Each number is 500 + 25 x the weight over the matrix's rms, rounded and kept within 0 to 999. Layers, rows and columns count from 0. Numbers have three digits each.

# down: layer 7 MLP down (transposed), 1024x256, rms 0.261, rows 844-896, columns 0-127
# up: layer 7 MLP up, 1024x256, rms 0.165, rows 845-896, columns 0-127
down844:486498499458480464476504489536529524448492521524474500525527486488499565506519493494453496516504483512458542424503487472538495505511515488515487497509532488526505492501473486440519539499504539491538477497531511457486479475533530551475533474546503493513480507527491477505466499524474486539486519471471494538508509488481479495503503531486496477526523534509502497473479482511487499518434
up845:476494491468521482507466497546537545481503517499510508506492477498504516439493488463462525494469484509479500505519559537550487513518508526484503444469483451500506474499430542524487495502527537489480490498517501512476521459523490506535498514483443507567548544466482505519519538505461539505479545508529486525537493461497535496498521457519508503530504487485520534485501471468473502509486
down845:503497503479505542528461501516492494504511542470537445537493515472512513542474526476542496479501494514550481512460498545548495543485531511471474455459450513482526496537477543519506448489482490461561492503486521494517546446484504493531489501484492510482510576491483536492467512534480472510515520498526490505530503484474521481479522502494507467498499469501487519528514502486553490456516
up846:495479498500517510482511484518501518462500524515494479490514485500547515478506506526514547510428526525489499492458491537507446462478540530513526482547498505497538503449474505520519497554471468458512486463505489486493438486509450462529521522466463519527542502498493479565460484516444514507513495522513502475543483502491503491527510464500506515490529497526486542519489478500549499477513
down846:510504480428549485491472513506477452476547554494513512500484491442501516553504491526517526517460556489497507484492499493517515516496506460475471477547466514537508472482458517527484498503491488526502486507479502487485467522534463469505462471474526514417519501513483517530494468502527491461462508477472510510486505505501484490500512439503513482493536522507504500529531523495538466539524
up847:489524507520499532519529526528464534488530473497504517506507473508492478472555474487521489471497509534496497482478478489532535489488478516481496477531420517494514519487473536494523498445525514496474493483535495497483487467531482492490500575465543501480457471506462496467500486495480502529500466488472482477571553495483531529525513504509509486493512465510497472518532484522501496532522
down847:532545485479515494465508486528480537430481503524499563504458463497462480510473478494492515506539495508499495490455484433527581495493453474514491531476496465509496504526492501528494476492496506468513502545487523508453520497489498563503518542517511567492513562547500537477508518459479455527475493517521479495525536561506535530515515510517520489475479490480512494535480490516483525500536
up848:533521530535460450489474524532498489476491475521496446478484518504507527528530541493557461521486490494510497461495489534467505466503532474502508499496508519532471525477507505534516501533497552476535493509499518512501502505537555416508507474514518506482503475497493498524484521516473474477502522492482526510510494553545480476526533513496484536527513500489490452507513528446504515511454
down848:470473497534516489570516507521498507519495560498547510511494513482540536505522482471458506513476523449490524533492467484458463515516473512537469509493537527491510516481495485522524541460498463520511524501489516509509519513518505495477496526491472521479539480503494529497532507515526537465505498486511498500535504499510532529507484489480500474535514507484491489500496521449483503474515
up849:510465488458467527509515527515524533495472496486547512468482469504543535468509542508523508510451479522384486524553462466494494500528489501513525483548446484453498483490476527532511507471523467496485521483480457498514494493507522463512493516480543508551454499517501505535456515464459507512489513532472485511463516497511477500558497501536499505547489537460483543494531476513501498464479
down849:483499467481497498493512520522523529525466486476489559495482478506511482484511529470485495492432462513492484537511456487505500492497531499528504491469477483513532506522547474542485515476525463477532505528437476491504495506482518516481442501546475522511494516512476532515459508433508492473461505512489526538501527493487540474527517502525505483500484503516503516525525522504520563457493
up850:495509509477497507545516524534510487524476526518551480500467485471473482454486531501540498528512518484490521520485470461497466459502493502518471507494479492506496510522509483454449550525464433482501478488530444457547487446503465459507491520537490474517527498495517513495522539508471502505488474517520473499505543511528482505462469522469497503503522517517469496516541430494502523508491
down850:483488500538509478556487496494466457488481475497467469504488497491519536475510468517533501526490549541482531472526476453474490514513537496475504497506528504514500542478501448511534506518512530490500489506503488461494512517448486474487465485475475486567510492508513504489527499563453472503521473524498497506506535495477504489544514481544482491424505514447494461493518540522535489498499
up851:495499522526520493538508528510534457545493527535495523469514532509481540505471517541483523517483507480489567485530468498501512518468466502499507460511491531483511544477543501514490506493508500468516497488545520501528537452503507489485485504464513471519516476450511487465548550465478470498556514492503513504501504529488556445549542518485461461504518507459531536475508469510436493489518
down851:527477502497517483473490502502509493517492501519525490513507473508546543529528495478512439466517495539496494488538501502511479467493519509522475481484476480517515514519459500548467514491473486500497453460505495484498548547544483478502545540479509511477529502498503512518527571502508455539499499472521544501567538526417518477494534478519455512524532506492504488501523515497479483488524
up852:500487484501504512507497486519480518510521515473453507536508493521494501515456515533531504463490501492489508537486483473511489457450518539493480479552474486481480543446503483479557494485489470552519492519503516535527509502512487508534457507489507469546496526514543456492511473516524490491468510523519487513520501450508504516496525475492491540474479521521477467484521522485496519470465
down852:470486464464491482557459478486526484509533493505507486495554505486471524473445510511495505491484518502519475552522527527511525487478490517512490501536492546469470482486510466490508520511512525553519538517489557478538513511499524508508505471508514479517462512502489442499530490507511502485492472525510539494487496478502490526508465479505457522479488490521494451457486516481511493465491
up853:512490511465574481539467475510500512534481511513495497451500497529547500461446492523500537505504523538483513476491489507512544522520489491515506521475523481478475517578525548544444460516496446467490528502522478502488458476496456446564514511464504576460486497492473511488535511527514528506490501524533479522481489500491530529538494493479516495532499523513537448438497487511493515513506
down853:473526514459508519507518519524502539468457534467448471514509477513493483544474508544495474491460522528509502470497489482488466510527478494531470550520479486546533474525488503551449493556527531492489519487499459532487487449490538437553511477500494521507482519511482510481459515497495493475499505490528532467499491487552514491470508519497529549536480514467500468500485523538499505450460
up854:499524531443476536454517489477494526515465488510501495518522484496453493492505534512526471515499505449512546514493510489484472494481546470521458471440509548511502487490447502486494518475460495502504491507529481488494476491484451485530559482523496510491509501480473503510494534477526486476530497509498506542544435487507481514483492482511519483495485525524507455538469455491514472506460
down854:526521508512511521459515514481443482488503530515531441498475475474491487505522522478515497487515486495467487511528423498519501537527495454546534494460505473506506473471513545515474498516450529482528473485510532505520467489459493469472472462514509492464468507512539492477526512456494521483522501510522497474547497495480490492526459508462527491474485500504504521485481521498544471489496
up855:493474491520507480532471476499479494504467548486511528506536500487525477534501491511494514497475512502485533508526500490543519478552507494553511498478503551504443505515492539498500490488532510500480517532473462478479498484505507478486496486449454474508516473470482517483452485494479439490474500520520472505501507492536530528538498504474499533484485501499511451547539489501501504548481
down855:519504512472524490501516482520504493544518501472518473500514549503477478543522476490531450497501461573518523506512566491516514491513548485440518490559556481477524488498499501517466528505534530500477494524473493521487496497493543529492524484491489478514468532470507464477510540469544485488532466498486504513473511499494470504474522500523528495524521508495473476493496504514505490498500
up856:527492505498497517518485499512503551521513488488513483485520531534502430509491497508477529479508479453535512509488486569529518523497456478514459476485501491491505466491487524522500498480523489466492462480497535466487489495513501487504507493536479493502511485503540498489493507551495487502537484480496501514493484485505510483517544528505479484546547508505539511538517478484489528531514
down856:506449525515468484516487505498529508509513517485501507502485496521503523530524517454519515486498481558483456515496520490538474503511483487465508462533492466530522492501490527531466503519523494508465476507486451478512506511545542502520501494554481488512469473519482495508486496497507510474498501489527429495539458471465512542441543475481452485505536531456538504556480484495552511500512
up857:539526486527476490481491531461515484466492477507532479515511478478520520483476530501493495529480484519521499467500486511534499507473492504489523516481489503449485445505520504518529468526487511472513475530531543522514483534498549523480549491500497509497470472479527500514538520483514529525521478511480488491504504491546527478497534470483531462499498500505499496496508498517496504486443
down857:506505461533504503495553526501511480547466394491495498473451564494517523445522477534498538497469492510526486510518520500523528510461537526496484469496499472485491539516516517508509501485477484495534482484517496482492463517446481502526486526500457491508507468498510516490521512477485515465514495522507566501458518489502464489513528513513486515530453492476448528461487508497495523495526
up858:497529508489491512490477499458524486534494499468513515478520522546486523475463513485535507499515478529520513508510456499476506459507527491493467517521481534489495473480483470487571467495480502487512481512563494522517526528504524477494483475484485452514487561480490489511504491522473511521502477489519457452522475504517515492486479481511514516514476501505479492446534498524470504501545
down858:507515509480489484519468512473514485518549490498459497532492494502468515509484481485500490503519504516510449516535537455476511479506513476522529461482474494526424523564510506484522488532466488487497482486503483528491498497469494450473551465475526496490488518496487494521479479514497524525513510528530482488498494549474504525467473531479492460539479503524502475468529495510534493514504
up859:495509533489491541500549490467542459482497500475466526467508481532515486551470549513525449511466485489531549515487491549532515508514490563510482434520536504509458515469496472534495493514517480476496493498468509471490521484551493531514509507503481496512514502480487498481522520516480499502519508462495506470477474482439513465520503538486505526439536510516494484517515453510491476452557
down859:504496480505490482487497521439463533499524548462491512516501445506512494526537492500526521477519483510494567455473512495447499481515471530503494465511500490472483498512484519541523455531539481508487531490514497536487475504471476537515531485507518549527492511513492498539481513499470515523516503531478479522478503489479543437519492490519522509538516517488506497488503485524479468541536
up860:519477492530507508504497476461551496517507495522447502514520484521525453475546517516517538523534508490491477497508460527517474486542469490501452519533473504469447526521489464508499518497520503522486446518510478565509488434529477488493509495542463486464495464563557520504474485549492471449537505523467508520528488456543500525523466503502554490459519488526517528508509481512501557526465
down860:495499471475518459497472526445527470516556523569577481526475484515507506502474515494499488504534488512491505521494511530488471509570510467524499506526499503516480488521479487494470500515518471509513482456432578542477506532522535469488458490480523506486548514480482495528511468450550461490499505518491500508458534511509462488568498512522523510480497488480523506546506524490461510490501
up861:468481482490531506546478517501485516493477502504515497512525510457471442534506531510476491529490536505490470484513471451524494507464484506534508523496507537480467492477510530523490496486484526474473523509497470564526507488512483503440506493491542494501542457489487474492510510484516484498524486473502532514493490456483487497502517492474510552445466537527494524530494479513533480507540
down861:466537509478480533531484513558462492450501556484502526496517526520516436509448495513506464493483504536488493517487480510487465519496517498519500494509487507509453495486508494506495479461496505527469444494484505526510518505478565519483546545500496450504527515520477483506498518485534491511505466544465513507477520492487491508465443516518515520465555462494449502510509490480531520519513
up862:481507515531469505547508460461510484469469466451509531535513489505472463538510484508514498499532485514536469503510499531507522529522527501507461488487538508498489474480495465488484493520483497472480489496540487482497491474490495522526526557500474500474529460496506523504536520486506481493507507489542453524536472455481492474501488510526479496503497518478475515497489503460506485471504
down862:505516477472540489512496478496515518451507423470456531503489510505499471493509526482521470511518515523501525496484469500509502483463465475502528527500480531494502539499497509504556520486477511479497512533483487483468498532516488501520492538489468550484535507490520525512504502508523483545519531490509485486505499517522475527422561482480492446511473498508509493508537472514476506473506
up863:497515512551491493448497528497498536505522498507493432484447463488500435517512554489495503476532483505490504536497466506492499480503492505531471519516522530443446482520526468537527489533484486449559493500496496470469454470475517513505462499462520526459490537457489516520494528471510501521467533488475497441494512519499512519479510526470518515480475527497482511512498540467510505514508
down863:540506489509498476513464445513496483537531519488508514465468537530515463494532536513527527493495502500537518488525546488497522457523546454509519492504487501497501517478543497516490516527486502462524518499541483516490492509454527511559492479486512517493482507497486478471519502526482511531488499526529504493486497502480496519516527491436513443510501489488470495509491493500490509467511
up864:499526470510486469539517499473523518497414543510543485511482494454495522501503525508476495502524480523476529489527494504537528492473458510498489539476543529498477456486507498533489473504485467483500476514481492446495520536480462510481496479514481559507498478529508442518488544525489470494499517519527493541510537515465528529470516473487446525479469499478510472524520526507525455522519
down864:530467476525464471495522455513509482480524489490507500504466480478506485479461462499504495488514498480515524488507498505538476475517482488512452507473505492461500471542532530491510499515504521490480491492492473513495475503531511554489478507528498560513504486488520461474500492507482475507521541482511441467511492474501508470517523478509537565522510499499525502540532536498497531492503
up865:535526484522501502510449526514488489495479493484499521502478482474458473481483447509486455508512517493527499467506478457456516514548531512482517521479538477527519532505474519459503521456536501493482530471549506472501530521462508517473509489499505533475463506522509515469515473514489527473495483521511492456493493478484505508528508498498512513482534477520521521505488527534515476522527
down865:514501562529509492471521476542454505505467512464489450466521534516492493494494474504493490511489436487484453480497482492518514496496480516479442512478496506467517508447522552526472498509533466517508499518475487513491534452511497478520492515490506500495460505520478517517460465493545505538494501508518463521523503485513513494513489520499506509464505478516526518494498480512510470476521
up866:499564494522509553522540523486509512506506529537510500494503526528521495486498509479503498484503472537517540467491455505509508472506509527492516466464526552508520484513471491483502515534520495468525505426502500479491449527506490479439458478474475462527533515483526463558534473469492456520492506548494524493514509447550494476500541503510510520504490477509501465530486496526473465453502
down866:523543489558523464434527483496447574529483494527481464468478540484485476478511440472527492523499483464487541480493515483514442513519519482498502476477529506469531541462515507496486495486558517483477518451518523543517472500476531541477495468493488524500519514497504451510521492512465478502555464530502536459541520502496507534500533517484537501497493522510476502487478507538503509540473
up867:529509490526524515539441525533490488472478507556528509503528510458525490481513494500534517484481486498496502540508507491489507495511523510528469458514474508513433491525497516500471497519510469489453469489492479515484515479508529475494520473494480519485518504463547539524514498453487499531497499501518500534453529519503499521525507500504488509483480486489498495472491509505495496465515
down867:495462520488523521507457524518520508494456504542492513490499517501515485496529479469516525483483557534540505512470515499521458506532516503540484512490506487538485471529499457507511481498503540535489503477495491492493516485536506497488508437519440509517503545520480505476457500525467485479471492510488444541470446483542509508530457537489473488501489489493497477502486507490500506475527
up868:486496504502469468488479496501510516525486510486481481566501490514491476543501533486526507511487536513510549517516504539500507529485489516506527508523477557483464504439476518479548489487492566472542496504509454489435494497510520496484479486487487486522547504532523443523470536472516511466511501463498491479528500433506522453527473510493471519475497495573465479451565510505520511478505
down868:489475461494510471486522499544530570529470455486514515501501483498445541520538492511516503523495550524531512500498488512519484454470565473510466522480500516506502510510547527477456480476498466475519486524481472455505503529531498557495482492517475471524459479524497502525474527544510500538489435489501517485468495507506527487506448517482459528495509478505521461496494508523514530472459
up869:441534507475463521515508510504548479509539515530466490449515479543470506500545545496528481508510499518485490506467526509489477502493536480494492451522523499527512486461535505534495460469462480535491499489543539469506531482474487490530513480537522460508533469513520514537516473514465508449508484481474482494552480485475478491508530457476472528465528538477482496465414488495542525528459
down869:505531494544504506528436496497488463489482482506509447530502482521486503509493473504523541441485509502468500503510497471509536453449556491524498537514509462541544471482484533571471463495526511481482492498508493529507523475515487465486525507481451479527503484491509487504512490492509503469465536503474517511527490493494474498443460503500520494458476483469516518506467543480516507506499
up870:535537515515468532444475458488501511510484486519506542492522467512467536506528495520537529489525518488498485508527493524497529516510511478504500488494527481468507511541534433473513496540527494482514523488531460535479509490491437500498502552527520504482538487461536525474480523518463489559504455496495469520487553472484500489497518476468494467488513460496506538495445497476492506473466
down870:522477503484518503478499500505480512492507537524523502521556505491517470503463496426509499516490516494480500481491522501519521511495479482471515531474462456509488497489513482506534483517518455487462467471544474480553482527516455533438540505505510544515540481483551494526472513475470476536514448526498488481491474502502513508464468519537501512501486531479493519509509494464507496511484
up871:484506485544515526468452559439450511511488508522502462483532502538476509506504483466475467544481511508516493505509464463515526470488552516532550521468468449517517516474514535502465465507464488501469568491490495483493500514532502488498527491490495478439428491494473486489473459482497482510519547451507441527461490534491447511514525526513520506498493470469491466511528515481533536502513
down871:485456484511478483482502502514504515500479556487462450464476484519499490520476506483522523538481487481498494507483489495515571478512499497505473506503472477507508488515493499520530553469503493472451514491476468510480492494530500499531481456507494516481512517526488498481446477478549455519476501503484480526475510454552522483474544441544492519457500514504527482470503458487492516478526
up872:487534462476532515501479500506493501490487488490532445509532490498460491490511472485477511521502486511506494490493459483529493512518514495483524502485525514437477488503478519475540568475537530526509519499478469496520490522481465545470505500502497537468476505486524475485484498481482517537571533520541527502483511500491486488507493515479491501482472487548504453496509493514489472564482
down872:474517505530552545488522472515511431508512504498530547457528502505490452494498492493460574493468496474533541525486533501508491475475429504535506523469534538516527503471512551496546519509517493510496506437480495534504489484480540500492466510528513497478528541452523483493535466489507464461512503496476530496459520490524483485462480521501506527480491467533509482501537551468517480521510
up873:477464519522492503519527508479483509527524529489493491483529515495511500474538476516490532513529491479548485481515481505516529535495536492504519509467458510510522472490514475491558472491506525503533467550556507484465499479483492530474493482517485501504502509485533430493521546498500472464494491512483450496495491488503496488495500506501542458523435455503486521485492450496493481521450
down873:534498512523515522437526517493463491501528489490498539495528491502507463470524464481460493473544505516502506496514510500471499494514529541492486465511509491516540474489518481478515514474495508469494501500493464452472450508493479511509506500479497503521451491501505481509584503481507542468526495503502480485475517507505513519540469487508505509513558484530484519495489498491505478516486
up874:513511453473489506513457488503484479502497546494492469485517491467536507498500456499473498466490527464498488483483456512516474509466528440526487534483510426498529499488525494503451483479496555474481496520482488559487523508527476492502498544503508514534458495537486458463471498513501514521494561517521500541473534508454495516511497459509513557514515462496512497536522589490482473477492
down874:563542506511488493504503461530480529497494417457533494504522498469513578509505530462491488472478505588543508449504498487488504476536489513527490469507515433517481511511502498529437499495486527501499492517505558484466509521517498482462467514522496486487505501467471487503523471474477491490463475533453446515500557496513539475481501508528502491487478504467475485505488513461519505479485
up875:497526493512509473504496489517513514495508503493485464483471460515509521516477507469509506489499474525521473495513516526527545533524513515498501474468502514513464495472468443522510497500512502539502510514508473489510496495488505522485519492510544493493527484497474482514515482446533472526507508513466515564476475543476500491535507524474519481473483485494483479534515513490499514508520
down875:475470522498440544479524494509507518487509523461501500532475483529509518542507501504475512466497502509520473453527495498500514459564542540494488537528462521494505466472515465490527457478456517507530511491469492482485530536499492512521511509501513486533497514512506527501510460493462504501503459502530520525483518510520475505465498516482533492492455498493487529490510510467519506457496
up876:479487465487534484490517467482520492560510519523594507492483502502517477488506493505467529521562535477472492528482510521558495481526482524508511455493527489518497476506504511467462517482523510467510491525446507461525469477501446499515478501485462538496541497524495514483506533502518501488490507480490482526486480540515529483480480480477484501460478459543514500480496491529481505514510
down876:503468473509477477500522526504491555524490436500543462535507509515477450498483491495488483513452507485457506520511496495496501538549486502520487493423498518500509523512508484512502515500498534536508493529481529492485530485507529473536480564560497490489478475487469538512495519489503498512511554509514479497492498532515549469505467467510504509500515503530451478518497552506512522506510
up877:492491522498490492487535515518495471509517482520547491544516499518489483504486453474476532474508516473495505508505527496494527504507490514511495525534510526497455521542492521486493526513460477478502528504473490503464481477473506520507511532520472526485488513494553484551543528506462484514519520500540507539495489486524468533506497501475509505526509511487513510499511498511430476530466
down877:512452506522531506485469518519501474486507503507493478516464521502529495489501524474518503477506537499505477472493513484495518435488471517477549495548523510495502473513518500464509461528469527496495491488464502536546479507506504490523529523497514506486471523519509505525491512493526495483499524514502564481499498501491501469448497482491515527458490522480536527497513515511535499512462
up878:471466475527470487490488500502492453526498520462503500464489500468545504519480529513524427492484511532481553513500480494535507517499526527470506483495534503508490512485504534500518480557492517537526491503473500476479497473480518508460506480492464545501511527504523505465489475479475550502471502474522514545505492513500495471537480511455505544493547522480539463492519484547470539497519
down878:476489524506487508453526493514526497508465506497506506504521539538491521492486465524514494497538499578500520532452476534523516512481501534498515429526499499524544468489531475480482491492497529475518489488506496496511507450482493523540489498524513529496468577528490503475478547480421518516496497509518508484528476492484487465515535495484518532530539479449509468525485525487504487520508
up879:459499474515489551528478488507501538476496486479494510479524499521499528520446495526488494483530471511495520535551528495490494510498473502508533523522520478539488507451527495504547543498504538497473491536553539456500476492522496496496456521496485489479489497500506484488447501483488505492524508505494461441476445455526492552506497510484530538523507470493489500513524534452508484509476
down879:500490489523540514447495482505501505463488497481489498509492483457452486545470494537479546510477485486495490499481518507497452500509526526479567540463469516564517510495514525479531497439503540506529530508534567496509508516535519502493471492498480491489513536501480487476471522494495491458524543499523524500546492542510511525469512519504448513515533513491495512495492526472472424520487
up880:486492532515487464507502509486489503488492534504488520517489512483509466500463526523491493501557516499494537513502508487510541475496499464529526503493510502524460502523529519530471527517444493502504522495526538516483502498514500529549470517481472506459481488486518519483477519517453433530483491533482491503487525450519477493484533468498493504525491483503511478507464501511515464491458
down880:493488532543529525497476481528488529533483515485511494515460492435532469547505530495515472502543489526590491476485521487456492490537514484481514522470504496478477451508544501513526492507532491520518460508520495517526500523478498506520522496525494481492510500503498415509494471467509490509474543517502492486514551525493491487489506497522526485515404481517536546541498494447552497546509
up881:454506520503514537505496460504487547507493517474478512527510482518444541466520493524480501513468532490486507510483499452514481519537510503455512513546484518505517425527472516520471446474460474552487507495479571445544523467471509475494506525495521490515514480494480515471488502521502479490526509485503487474527488470510498511459485491492529512510493512520540502460487514570456488518481
down881:509483520521501472517509477514515479487505505499486495523479500522485475518467477542475477509474478464486555486494515482466523521457501511524505482468465444482511530496470453475489534522512499489474528482544483502506504497501551512508483435486514484509539509466488512510539495472488526493511480515468471521490536504490493468516521481503519501505491510443517517515561522557483495488508
up882:480533541453468475520525517508555490448468441478486496479522489507564555485496491548442467537472511524513479489478470522473491489470491506505523484498503548487483496503489496532491502543513503476542554466511515480494473561517558509509517521500477518489458505490464513508517502497526446527511494540506429461526517499500494498526465497517481538462488484484467511556548511461526514501498
down882:474478505541529467524476468514507527492501457485456539511446494514497525517488481500455480485490495504475496489542451540484461480515553503533482504487505516532499485482501552478489509469496527509497539463542484540531470491497565486493516516535524512456517479471495513491488544478482507481533460489503453502472532488532471485460491528525511511512434519509531488475488518482486492454534
up883:525434489527454537517474525487495484503495505514512482529535527487517502566480498556519510469482536468486508512509456509521527478490496507480520520491508540510434495471499515516525451453548466455489469500503516473515508547524474514549479558497486528481486518516518505530470444549538525480507523508488540498490473494506499502477520508514517530474508476520545551476506502514482509501521
down883:502459514514495546473524497482492532504492509475504442502496499474532474484495517536486455509483505525527526517473455514550519446474536472489501593467515505540496507521506510522507475460498466467519477484475527532505538537524505461555500495493480512553520494471501513518503474506487499521503507450535545485517522491487524453509531500513489565502477505518530532480472503525515527467494
up884:470456522536482482518484492497512514503465527478496456504526500505500493482435506523500529509467493485540543509485518531517508531499521460503493501507488501489485535545458538471471509497498483506521483493539548502516479481492486492475470485537463531473480482509530494518502506537411496471518482560476529577469498508536509512529463509502497525488516525493483513527467490528492527469443
down884:502524495514510533533526506493479525488496440489442482480538481541483460489485508481447463501477428469519490510496460560471477486534499493489533506463515514554535547503527533465490518529478477478498469484484510486539546507493523526460497521486480550498451526494472516470505483515498518522518531494514480560509451488492536460498474485550510475481525497465518501491482509489551523502501
up885:449494533510493536471498538510525490507474481506513500536488439482500499507521516489519502446498478480502475485512539497465530473514524509480568526526511491536494487505528507499485513513472524487500513514512497536523477517462535536527514479534515505473500523531514475481508483519520480487514469466519471541466497490522482508481468499513548461510481497488495496496480461491487502486513
down885:508554474503540508497470504525505502534548462513512472484495537444523502503502517513501515543560471535459509482519497510501520523539545468483523475499496511494479510509533496495536499499472504506520535491504537497518482512527476488495536466507526508531494521513532490495492463549490495509517499491520515528522468484476471482456494469490492511478468495450487548496475520527525481503487
up886:473537463516469468552510492497510506452515499478512533512518483520525473491462497505482514467537512480487524514511459531516490507492481487529462498516514455465451500485463505485479494513484499508503490511493516499502499460496497498499508510518516516486494444475521490461513532512498497518489497501488543542515520506473483477541540522484509488511482486473450498469529488500554484485496
down886:521499504469504483499503504512514516533495679474523521501503482480496505495499490491481493507488496522458501496484472477499506519489472505500520478502497501513520489474527519531509508512529512510511517505433518516513503482525493487489505489520505505485471515505485490472492474515502479516506500533487449484490492485480498468505506484489500516476497484487517479513477501528509515508503
up887:497503501517466501501527485493590501499484501537518477516527540498478488503502502550531525537516551531490483486498512487430483438459493477514516468422469505490496487525496515484525496502487530505503508510505484486477472525490526475529489506477413533508501504509521521491524542518469494485500476482485503477464471538506452530591516539487506487485471475509505449540471519532488489538500
down887:488529501502513518431537495444532546523465560474524465550529483502498530471490446472546477500510505479491529511501499459511506475481490520518467508517507486464501490521514513517501509525475520473548542503536511489510450501496553541544490501479481554530523468520532521507474474491481484471476525482480476518476489518503487505503558497507507480469473459489548509476510508508480468488492
up888:507550463496514472505487504531509536476490473471495476479484475519492505495491483488512500461522495483508505497461526467538539507464541466483509498479480477499465525485495483489543461507473468568492549473542539469538516493448519500509458486473545508521468540459531504515485509541490521471530519465515522498540530487522495500461544511445487487508513486506481480475504476557472509538510
down888:476494495460495488505516503518527498454496527466477499483461499441539465517523484480457531482472500471525489520503513513514475505489465476513501504498477495510495519479495497495491491547489496506510506497512541504492468548492499488503520474568486561483483524455507500515435539531482482495517545442423537517501468465480491469510551504503496508420536543548457493518516504558501493480481
up889:522492495493470540515508508501502541521482523497456476486508451504498462488494539507483498499479518500511489458503507499489524461502514487514485531489518495523505499495493449519487505533516512506445511481491484488475492476503498501507446461527452546507516555510517551509480487486499528518496489504542520515532505509506501469479515476482498501511497548484514499464550493506548469501500
down889:513448474522500525540533524481524532490456551531475546455523461516503508508501486493478548477515512479522499500482480515489504513471450514511518496493507506498472480512502527511510471439484472474476550540493472516497491482481486520502532497481469489478468458465459443515529507500513486522499505475537489503532479533492513503523501513502482490473498496497523523446504514508541487531525
up890:526505490525482479535490464438486521470513532494483543551479516510539494495509483492554495478515536551495498491486473499507506522510483495487471513475522506499506499531541522556472537453525430526486463495475518475490501494492532508484494523495505485492487493489515525487506507508472501527499482505507496466471489516503549512524517487514511458535507512483510466503513464503501471487499
down890:522525532501450480492496507548498435538498479502465486514498502506492529526495523515494528466486515463532471467475490460523484521489533536496481493501523506452518473526517496517487513482484461517477492497487468477510472535521471530554489460467520542500495495551487472519470485517474546493450487502493545496481483478493472487483506508527545549510491521484513484485491517534529517505477
up891:481491533495521496524537510502506504499460506522469510460509459526490503473442499517485498520475500565487500547503497564547494525526490552536520456533490477439507498494444454493497482526502536532472507510515479494466527472522448518501508513509430494477503542485537463543487474484490502517537516480469489501506502515450513512521474513489511524468493553469511509490514506516543550489491
down891:478464533478522493489486531490522528537501470528511507498478467483486482504487550508501537482543451478482501461479490512502481477533488485486471518544540521532524455469438490528487478536495513522496491502490525518527494515496453506529530525443459490492518486498522467508486454474444518495530460521464479494508502494465528501510521586521520526513493544486464455495527488494520526498430
up892:522461505528520512506500529508465521485441499524491508500554506486512489513479481533435468551525485510509506507503478464513534488482492424523546477474510491455511496493473542493520459528496484522495506489504557548521546481535523511517511475484537492492505456435534487513442501467498520448474498519453465476510496552498513507499488502503474525467498456469488501515509531489506482480538
down892:472462503526464515507489487499493528491484458519506434474530501521495497489527452507489475546482528518483523482527476478483533486532462505523493543481485518450529524537506510533510530507493499537495507495508534577500518498499532438514474463467514480512535470470513435473494490510502531491485552534522502482510502515469505498522513503483517486476475515538529538491528523525542469506492
up893:478440502514472526472482522521498522517461550498488514405501499499474493486488475490474522534477515475501518517507488448522501461523512511516504512443472507522504527479458488495536479508533505524500492488487514499526564516509472480494467434477538470491480486501514505499495493561446467489489502519494478506507485483543482532543470527516497478549481538471529494532516529554496490534535
down893:477479459531468484453456488518509550514547482472502490494472489485520462537536478467534507448510501496570479539495521523505498460530506549544512468498469482452524509523471507542506476477503532511514511466486498463558484492492477484513498514522489538494551518533506488496519507509512520553519493470476513546456509489540515476512485502506489491510506509533528506511439499498474566492453
up894:493481467540460531493493505476501501502482505517499517512497528538510500537498481502524482479487524467485545504503493475484509551482481506476537509496526540508509521463482499498510511518474510485452532508475515437496558478488495514483512499506477477512530503498518481474507473504468547537500516481545531535558527490497528496471498500429454498502521507484498535515506469468497560487522
down894:505480476494537507454517491492485514479470531533520523499532500535449510475483466519540483487466472498471534469521511483483526509499519485513580541478513471490519509491488488507513487520487452498491507466454478538523521521487529478500504541506491551487507526492483475510507524451457520534487507487510468507497500539461479513544513490425521510490455527506485515500461444509491484471511
up895:482503465462504473500452439506495490469497477500446505515523522537484463521526488553501486492533459534463441476492520471491464492516503475526489510502477479518414488500502507509549455550489472500503501508517489492484526489498495484499497480512497490495497479505482497511494472518491554530474520575482511471478492465463542479482500506489428493490532451505459506518518485511487515469523
down895:521486497502506517552444439505485495509496487543485502512459527518468540499510514527489512488477477488440509476509551492481485495504532484551551551542496484530507509494462521460512478484505488563488530477544510540444512525496498476513511441495493544478529533484519522480512464488495536514504556503541422521515512483485472496489525511508519504529491513480484495503496480489511523493516
up896:504532509487539511520512450518484539530534477504513511519505524492460511469502497483525505497523472490528499495536462465512499473494511552518494498505471476510478526513531516499547503491440513483519493512525521494498482485498484455506479492518507518512516502490520507505460509496522518499479493512507471514474473483470503502564468536464493470522491526514464442495493484543473471495481
down896:504531497476510487500488486466541503497488553524517549475502489501523536485508454495496496506479489457564463535513468515476529528504511528457470487537513518497471529501499493451491493497446491505524468519523534493504474536505470473503473478467511505473521492480481528482525489521450511465499502506494552517544484496479491500557474494482474491524479525523502482531513511515516492512470